{
  "num_hidden_layers": 10,
  "hidden_size": 768,
  "num_attention_heads": 6,
  "num_key_value_heads": 2,
  "head_dim": 128,
  "intermediate_size": 3072,
  "vocab_size": 50257,
  "hidden_act": "squared_relu",
  "norm": "layernorm",
  "norm_place": "pre",
  "norm_eps": 1e-06,
  "positions": "learned",
  "qk_norm": false,
  "attn_scale": 0.0884,
  "bias": "none",
  "tie_word_embeddings": false,
  "parallel_block": false,
  "init": "normal",
  "init_std_qkv": 0.0223,
  "init_std_o": 0.0,
  "init_std_up": 0.0223,
  "init_std_down": 0.0,
  "optimizer": "adamw",
  "learning_rate": 0.000493,
  "beta1": 0.95,
  "beta2": 0.98,
  "weight_decay": 0.38,
  "lr_head": 0.00708,
  "max_grad_norm": 2.0,
  "warmup_steps": 240,
  "schedule": "wsd",
  "decay_fraction": 0.94,
  "decay_shape": "linear",
  "final_lr_fraction": 0.0,
  "batch_tokens": 131072,
  "max_seq_len": 512,
  "doc_mask": true,
  "z_loss": 0.0001,
  "train_tokens": 1337000000,
  "max_steps": 10201,
  "dataset": "wikipedia_en"
}
Each number is 500 + 25 x the weight over its row's rms, rounded and kept within 0 to 999. Layers, rows and columns count from 0. Numbers have three digits each. The size before them is the row's rms in percent of the matrix's.

# down: layer 3 MLP down (transposed), 3072x768, rms 0.014, rows 1960-1976, columns 384-575
# up: layer 3 MLP up, 3072x768, rms 0.0235, rows 1961-1976, columns 384-575
down1960 060:497507536472492510490498511509530439471496523510480463480505485503495524496492468466519473494439512516498498528486537511505483583512517505504503504504450455510511515488526485517503511474459500514505485468501512449498484471476551495494467485500546515480497509504493540523440478538493494491522515543503529467514506488526498558476450536503553525507525500515535496517539512482511517488525531502474496487530503509501485506467490463509484510505470525510476522490507540484466499477498482493505488507516477526505516473516504503521524544510520482528506497463548481511477507464498513488
up1961 088:461489482516532494499444483484504557520515515487566496490502482495510484503509501477474496485543494486546508506499517516497494487503447502496504521473471503504504510494492489492495522514500540485526480496513505507521504522515507508484517505495493492490525491522489543458541524479580503482499527527505404505510540512486491470490539468540492507508455507469521480522475474498501516500480514538523498491481504472468528488468528538455536511491473503487504491449506472512515511520517521444493517521490506511529484495499486513485470501451492498526482466519469489512514438483499470555
down1961 076:506512510512525489499497524523490505489449476509477497454502551495508517502485538535542501487545501514494517527481498514490501545511486475540432474486488490524488471431485512537534499503490507534475504485457554498500496497455505479544509508468519507521498517521442517535514469522506497491472523478458501494511526508499498529498508458492530497480534519520484512472478514491528495484510476496534482494493513508482502479519510477491519508515539519532533446493468484524520492479484479512497519532497509499534451478483507498483490478506476507492497507491497468505487509522477483524
up1962 092:513463507501482487494503535499487503553494516527507480520514507492493442507501510469528492498506520495531495534422484465533499493520480504537539489478532486535516513546482528504508559521504547448478450520525478464500479509502514518471504520508485474501530485499478535506492506518524519516469521569509489519480495484475475487535506511490494489474472483538496487580479487504528494524499518536534469500507487476483531479514481502512477480547461465479518558445496492500529468514520472493536513510521568520543469495529497521503472560481520513536538485520461476479451465537478494491
down1962 086:485482512480470513431459510496532509466504482564553531490461530477508540472509470481499508468541467491481490484512506488502531508518527504533484499487526511539494509474507468460500422469507522567504498490447525499502516474481509530494500495501526477502502547473480501513458460500534479467506497525522484495532496449508481512532510464551488518482500475558484491533497529482488504505525466482534489489492498492512548516505509487508511481486463539509513461541506505472478478531458498506478516477503467506470496494485491522526496483525417480469466500490557518530499496503502483518
up1963 136:492481520523512525492513497536483492485467476512559477467525507473514493511502523484478492523493478465526486552532481512499476509497478487491512546472480479529524492480522493526521477513531533488528463484519522526484501507515521511506537485532480520480534505517501501496500475543479461543496423544498466484502515485551508523519522528521511457532498504540552475514458503497498524482506502523531516483444521510513497466495523494494502485503525486499474455463513482515490478496483499484484501525472524500554513445477485498481498544525455478478494457494463525499506534513498491533
down1963 169:506514528495551498513488506483487493481488537490489520503533429537487503517518501504538500564498514485535524488505477508488500521506497494520528522541467506518506530483526501482488540502484502579516517491499481513491475517498532533498463504564494442498523473494551465496530476481520484503517513533476526512514543528508530492522486489527494509532513507490501475505474483505493494504483498488537536500442536538532512503448477480503497480454537500522530494536508498506527492501518506512491492483452529482485534519485498484506515457474483489560477453503491510506478515466469472530
up1964 085:482473519519512519474483506549542564543520525524553507489541506490495492499478538456500507492500484500494535500485510474495500470518487437520514518489540501528505439529516550542527472479431498480521471533521535501488510536477536504506473482503491501507520511537491515502549524474477518498494488480537462525508496478495528502445538483543520513486479524473499477553477503537526531511500435470496483546511490475487497523458453484501464488452491521461526514538501496524547496516520501501522498507512497520556501504492420491484507521497503498478517518502527482523534475493492501481
down1964 082:519502502482476533527524477452485496498474515461503452484468496502455518482518499539526472516466517483486502508497490510431509520447506497498513541474491509470562517480496469504497482493526495495520516519475485524497517466567513480466528561495496512467514490462530514538478525490517463485528478501511493481480507506462477481539467502519478469508465479508489520483519523499505507477529499476448472469530551543492549507513480478495477480478474472450502522462481495430520504487501533507480480469493502508506506522511526521530488457492506490532498529495482498492477518492510462491
up1965 075:498477504506524512518505538552509490515515500480496491488495456517500447547482516514508558515499495541535530525525482450539497550502494472569488477473485516529502493491487528487562493471515527461504490520489495496487502529480475487518483501521486513479479500469503497495533498473521496538479541539514485531475503481501488490486516527501481484527516542479488508491505516533478522499512461516502490505515505505476498502459490495495545482460486479489489488454523437461490521515500510500567479527486524473534498489522490504489502490511472505489516521533477488537512482520494484481
down1965 044:504453506517528498448492532503473486513492507500503483527489504504519489509501467530547477440462523512521482495490501525509527508495492488499517524452517490480500527518501484471483513482530490530513487502520508489490483485485488461538510478516516469486465504470516496524437501540509479436545528462516524517485447544527500532522491512504521505516509456547539488513531495491503503536518528493492535453464483500463490533514477498510516547562512506586529496510546471533511522512496498493498513488510470512538529483501544483459519514471504501461518496521520498491472502523482489465
up1966 089:454470455485512512535499494522466485558497522439520524473506502483511433522514501474488538499498493487513509531490521482530427503499476469527495546485504575461491498490491496495509568520468488492445475489506470476509520529523481494489516533520510460503498532444499503510526505531545518466492527471545492521471530473522509450518508535514477506481496488501500524480488480502510481557511473469527496484482492506468538501500457517510514503522470523469515479477474486515509500547545476510526455479486470516531479467517497494488424456531512510500464487516478506540517486537500504518
down1966 076:521481474510483513497454458442481491508496568467532500482462502506479509503547473493496471467481509567449511494478497535520498504491465486488491485480473533519500464528519486476474508457517524532481511552542492530471511462518483505486534469473470464451516474510507486501497449475532514429521458500544500524513492497521503513536512483510490510523484498492534482507516505526483531526492491491506509492505498495514504497494500491478437464554448486475511519508524468530519508479484514463501462456479480477478574512488458527552501498504493504495522491503526472481501495544519485495
up1967 078:538511464496518507524499503514510545531489515460508498465528475521507503471505521480525491502527481501548493550475527501492501507455509517510523507500534536508483455516499533483495534503473508494566533513516477482498572512487519518501501489526464494498547529503465527492543514472511513503454493505499505517489527540511525511480556483504507504479497511497523505521491488491498491480521484520481508479525454533476482490540456461527474466518480483453530492471486514519508541561457494482491476446492536494514500486481509566492541457499496537471499512547447477534484501506521483518
down1967 065:472501508528518490469523540517489494453472512511500508517508485551475499477498462498525455491510469497500486458536511524524534476475536496504494494505501511537462500483515489531474501500483525489486478479507479460482480456503491479504468484498525494508495463516480548441507495508504482456503477511498483475528523508502504463476458512503510468531479502506508559530509480505528443498529450526500496480498522490464477513488530473507519504484521540506470524500495497505512483500488470519488533478528493528489485511498522573483530497468472467513520509508505519498490525491491479462
up1968 127:495507450516499522510505480511464526525549497518477520455537489480519517520499504490496523480516468488473484483486508544530545550474504521513532487456467501508509498507463482488587473482518469491500503509468552518499518490499501483475473500456491493535442526511530521502511512548474511480512557501507487487512479487507475477505534513509512505501505515493514527503502496493482478492499505509543503480457480533502495524472507497483509494493469513499493505498458505474522500469483462511533532517523498492453501480536490520494505503542471496485481495537512550460482482534493505549
down1968 144:479472523505486518500475536454500468477530522533516489495474527469539538473499518505494447507485528500500513499478487486472502422549462476485489507517487539518490494484511500488500501469537513501513479505506538498485511517507451517541530501495487508472525486487530485488495507471529475531501466487524524532498480500509499472491513449515541496508524510536533461474524508488480503522503517490442519502517495483455522478528511507486497529494469474496505524516513548490503531490496494491520523471487454492511474510456494452437514491500543497469511468481527497481488513510490516490
up1969 085:498508496493499549493480504477526523509528516521490487493519488438452496520490534493519559461508471537541476497484511514507509483513480505535508535504523544490537495503487527526560474504506453512486454536519536488494484498500511487467521487517518499517537506489506554436523492485535513450490471490534456482467524519510509521471485487516476475447519542505523541506518507538513492485505469550503556508500459487486505537527498488465524520524509500513531516471507468527498491494562480497526529509492488526535508477516470517441498487464486528489483497551511503514513560502502499488
down1969 054:522515551526498538542486535489488477528507520503501486509472485583464497513535485501500497451484504491513521496500500507526557483522479532511496472485461486565509513494521482519488486486565498501507499512518503512510487480482475516470495446518515518518493489503475452467491512461467524514539521476498481477524462478502469473478461509490520446510513512498525489464497458481489448521460476501495537509478504465533501474493487457454457524501520513519450510481531552513510485519489478487499470499512493486492518537495500508507522488465494490436504502528492512461454501466514530503
up1970 080:479474512464479496560497472524502493536450527489511501495543479513534525500466496497495510475527485459495510464465484517522464503506529512514462520480532495490502497499524493487516487495503493434518549517516505512473522490468528488489495549503481516499507517510470487487541499470519495496473500516514483504504577434504484496520507484531504495554479517504521514555487508525511465483539469498490542472490516494431487492476494538445503474486475482474519512498480466539516460540505518499496506523490493503537498490519515529521492505482507464544455528536452463529524486491514502506
down1970 049:531506497522525455470507497509495429484490486484506524478469505446484496518529479507505515518503512503454499478514534532507496541473499497505542497498489479541433491506523465503508474475502538502506492508519517491457474462475545485496499479496473503520511481495513472471483507495497519463564528526491514519527437491479482502518484526494530528491501479524499474490483484500485479510472520507484498521529544512516543500501562508503471523504530467515511480506502443498553505506482476542472494486515510465483532531482547472531455490500526496482484508498568529482495451486527512486
up1971 085:461504515494499497522509517507512520490524433509528485515505494476530500513482518520494485464525451528487589504493505475511480508544533455505500470512473500498532501492544493482482512447493464489490510520515555488495495523537487526445502526485486497517457542477504524515488520502511531499457505530487445524436524468518491473476499512511503466494433523474514535497470481487449518465530474503494479512538460523488489464526504524478532458496513502462520515479471470528500493549485530486477514500533499494545498439476489501466502461534528492486514469496477463535474465493475474542
down1971 060:516477480494502508490530542463488488461484523486535523513496514506520524480503504481537492529512507503519469520480486508483560519461511505520528549518509523489503522505478485453463465469476493517509508513510458488508477502492520497426570503525518502473526494522519501494513496506496466513515526508457513485462543510472484484554524517469442519531493511502473481508504509482481531516510518481483509438497493496511504515449474475469561515486503522456493452510541528501481487512513480503501495530472485511490504522514476560485552459507484472449496552483475523468500505510525488478
up1972 116:501544511490510486514521521476450530484501536481487539493533491452479472480508521461475501476531503492490509469489480486492510500491532517488518456501509509508493472489492496518503501506524471535475505521532518492513476522494474494487482462463502540526519461517518507484487507482445444479454485457499551504474508541486508486516459458484494476517494510481487492502502515538526461528467448514483541525516550484468483529489518484541481489502499552515486526519491473507518462482503520458529501516499459520487555528484535478559515469499510513480501488486490498503508532413504526484
down1972 162:494469447490524492537534482555482476484508497514520526466518497505518508530512493520484521514550511498511551500515534524547518525519504459506510487497509472502539493550462526519527506484518519460477498522548528506484497520503476490499536473472494493502475491501496510469546486480533549515488473517522460446483489513513491536521529496465516532529557502481498516508495503524532475497464430486463529516463488446505514497472471499486515477493546498475503512492474491487503501547490512502500527556524498498462504513491489534480529499481527467536485491497516484480522499479506446508
up1973 080:487509514500490542478484503522549504539505467464521520474451535497498450489499535512483521513543468513526492508497466517486514501458462504547544507497533527519471520516502491455501507499489484489508510488495509502497490540487484515506495459516497477493477486485510550465496502494505551497478507543496502488524475504469556491493496467489446498462467517526531511524434456528530524542520534487518502515500449512494484497480481564493472535497472513491488547528490449490505494493490516507510545525542498500525476515490468532472477518508518518494485490534463476532480482503444535486
down1973 049:510473472528498513460502502497509500484542576509539530516459495495465510508528493507514509496546494492519503510509505465452506460525495470508502512521533495511466453484476488544496496485501532507500457560501534545509499469523490479529554484518491471485474472482501480467505440471464496477514503507493503506517500497503496473493495508519533472447500479513487489538506531493521562524519508488458506465483525505488527561480529488521407515470532520514555464495489546533515534493492500526488469515515506481473524499476502486474503495536520444462508528493548497433518516518465494492
up1974 079:506501518490524510480546488498498512553580519459502487511478447485551466506448491471487500504544515504535492472507511496517478510513496495554518513476544480541509480521522484474538493523492497471493488511499503509492475482526506540468517522488496513500493487509479512522501535483500520486454526483526458537546503488514534479515506418456481515453510556514500515528501496518553499489530490498483502523471479430484516515536507521448536511500440516475531482492530494468534492498480512511487488508465498516477482510516506475507527545469516519544521520509506496495455467483498500487
down1974 061:537508496476525529518497473492488495446475521468485511494494565542444510502542510507514497474490503560462507463500506509500464424553503511471489475486486493499489522472488509515491464460523519495469523548482489521472496475486496508494507471516541507459533495509517496473487481529500483456478492501496482480497503547508503490510494502534509518495521489525486515497479556457500491508456511521483498509501465517540479502486474474530474482496517505487533489478521507524467500469493465509494483498479488555437553505501530478510529510522530492461514538454525484498516452527511468479
up1975 131:494496471453531510501494452494535529551506463558462455524498509476556475479480503517484505532506493506521529478504513450498472466464486500492519556493504504457512473529479486498501492481563480542466497526520523488391526526479458554515490505496471476485478524512510503490528463495473500481507536518497510496488530567496502436468496462549462533494473492477497494519502493503502549500517494474508493546535499503495478508455486525495522453505535503486469513510546508511566518514488476513494495493496473486499475474523503508516485472507504523539464514483528491539480452519494483493
down1975 163:486517500520514472553451477486491464495455507508520491508467482505489494522522513510533533553474506511516508532539488480515472547513470482488512479517469489503481536481496504467438498528503569456522479468510487469476506538515514478481492520495461500493490458442501480518506478529509497516512445523537521485537496491534501475509496520430501477509499530458483523496495461456471542492493515463476558518497556502512483488502467478495504544511497503499528486480483473440527424505504522519512492519532495497488486548498521521481493508519534494489499509527504503530510488481464499490
up1976 079:490479491505468527508482506494485475517473512458474522465524515527475463528491462539505521480548460490518533519490484491598491517444541485549499551528517472478515482554491489483535528511499488459459526502513519458490491500506485461481488517477510493503487524531486521507525501521552546496508491512567482487497525489487548506502554492480440483468508502484469490493511506496509504508495453515531471512488536491453491514479521513480502492525490479508508527541485473502507506452522485475537487529513510481519494515514466499484523513537514492513511512496488524516470456500477479494
down1976 045:513496498496513510509485467546506516517455545549517496518500504515503514498515461476482521499533511483505511505494502485498470510549495486490497431492459541477504524492499495491500487533516504520503500505500527450505513485502498526471538497523408482507513442481498504511525486486507495506466477511503516528485477517532456473485517500497476497498512504533504509527466461483491497496503442452499533475443484460517498517518458506499516532463527517465504478484510521506513529485508526529465547548480519494471467537518498431558458474493524514499504481509544470536530472499526481502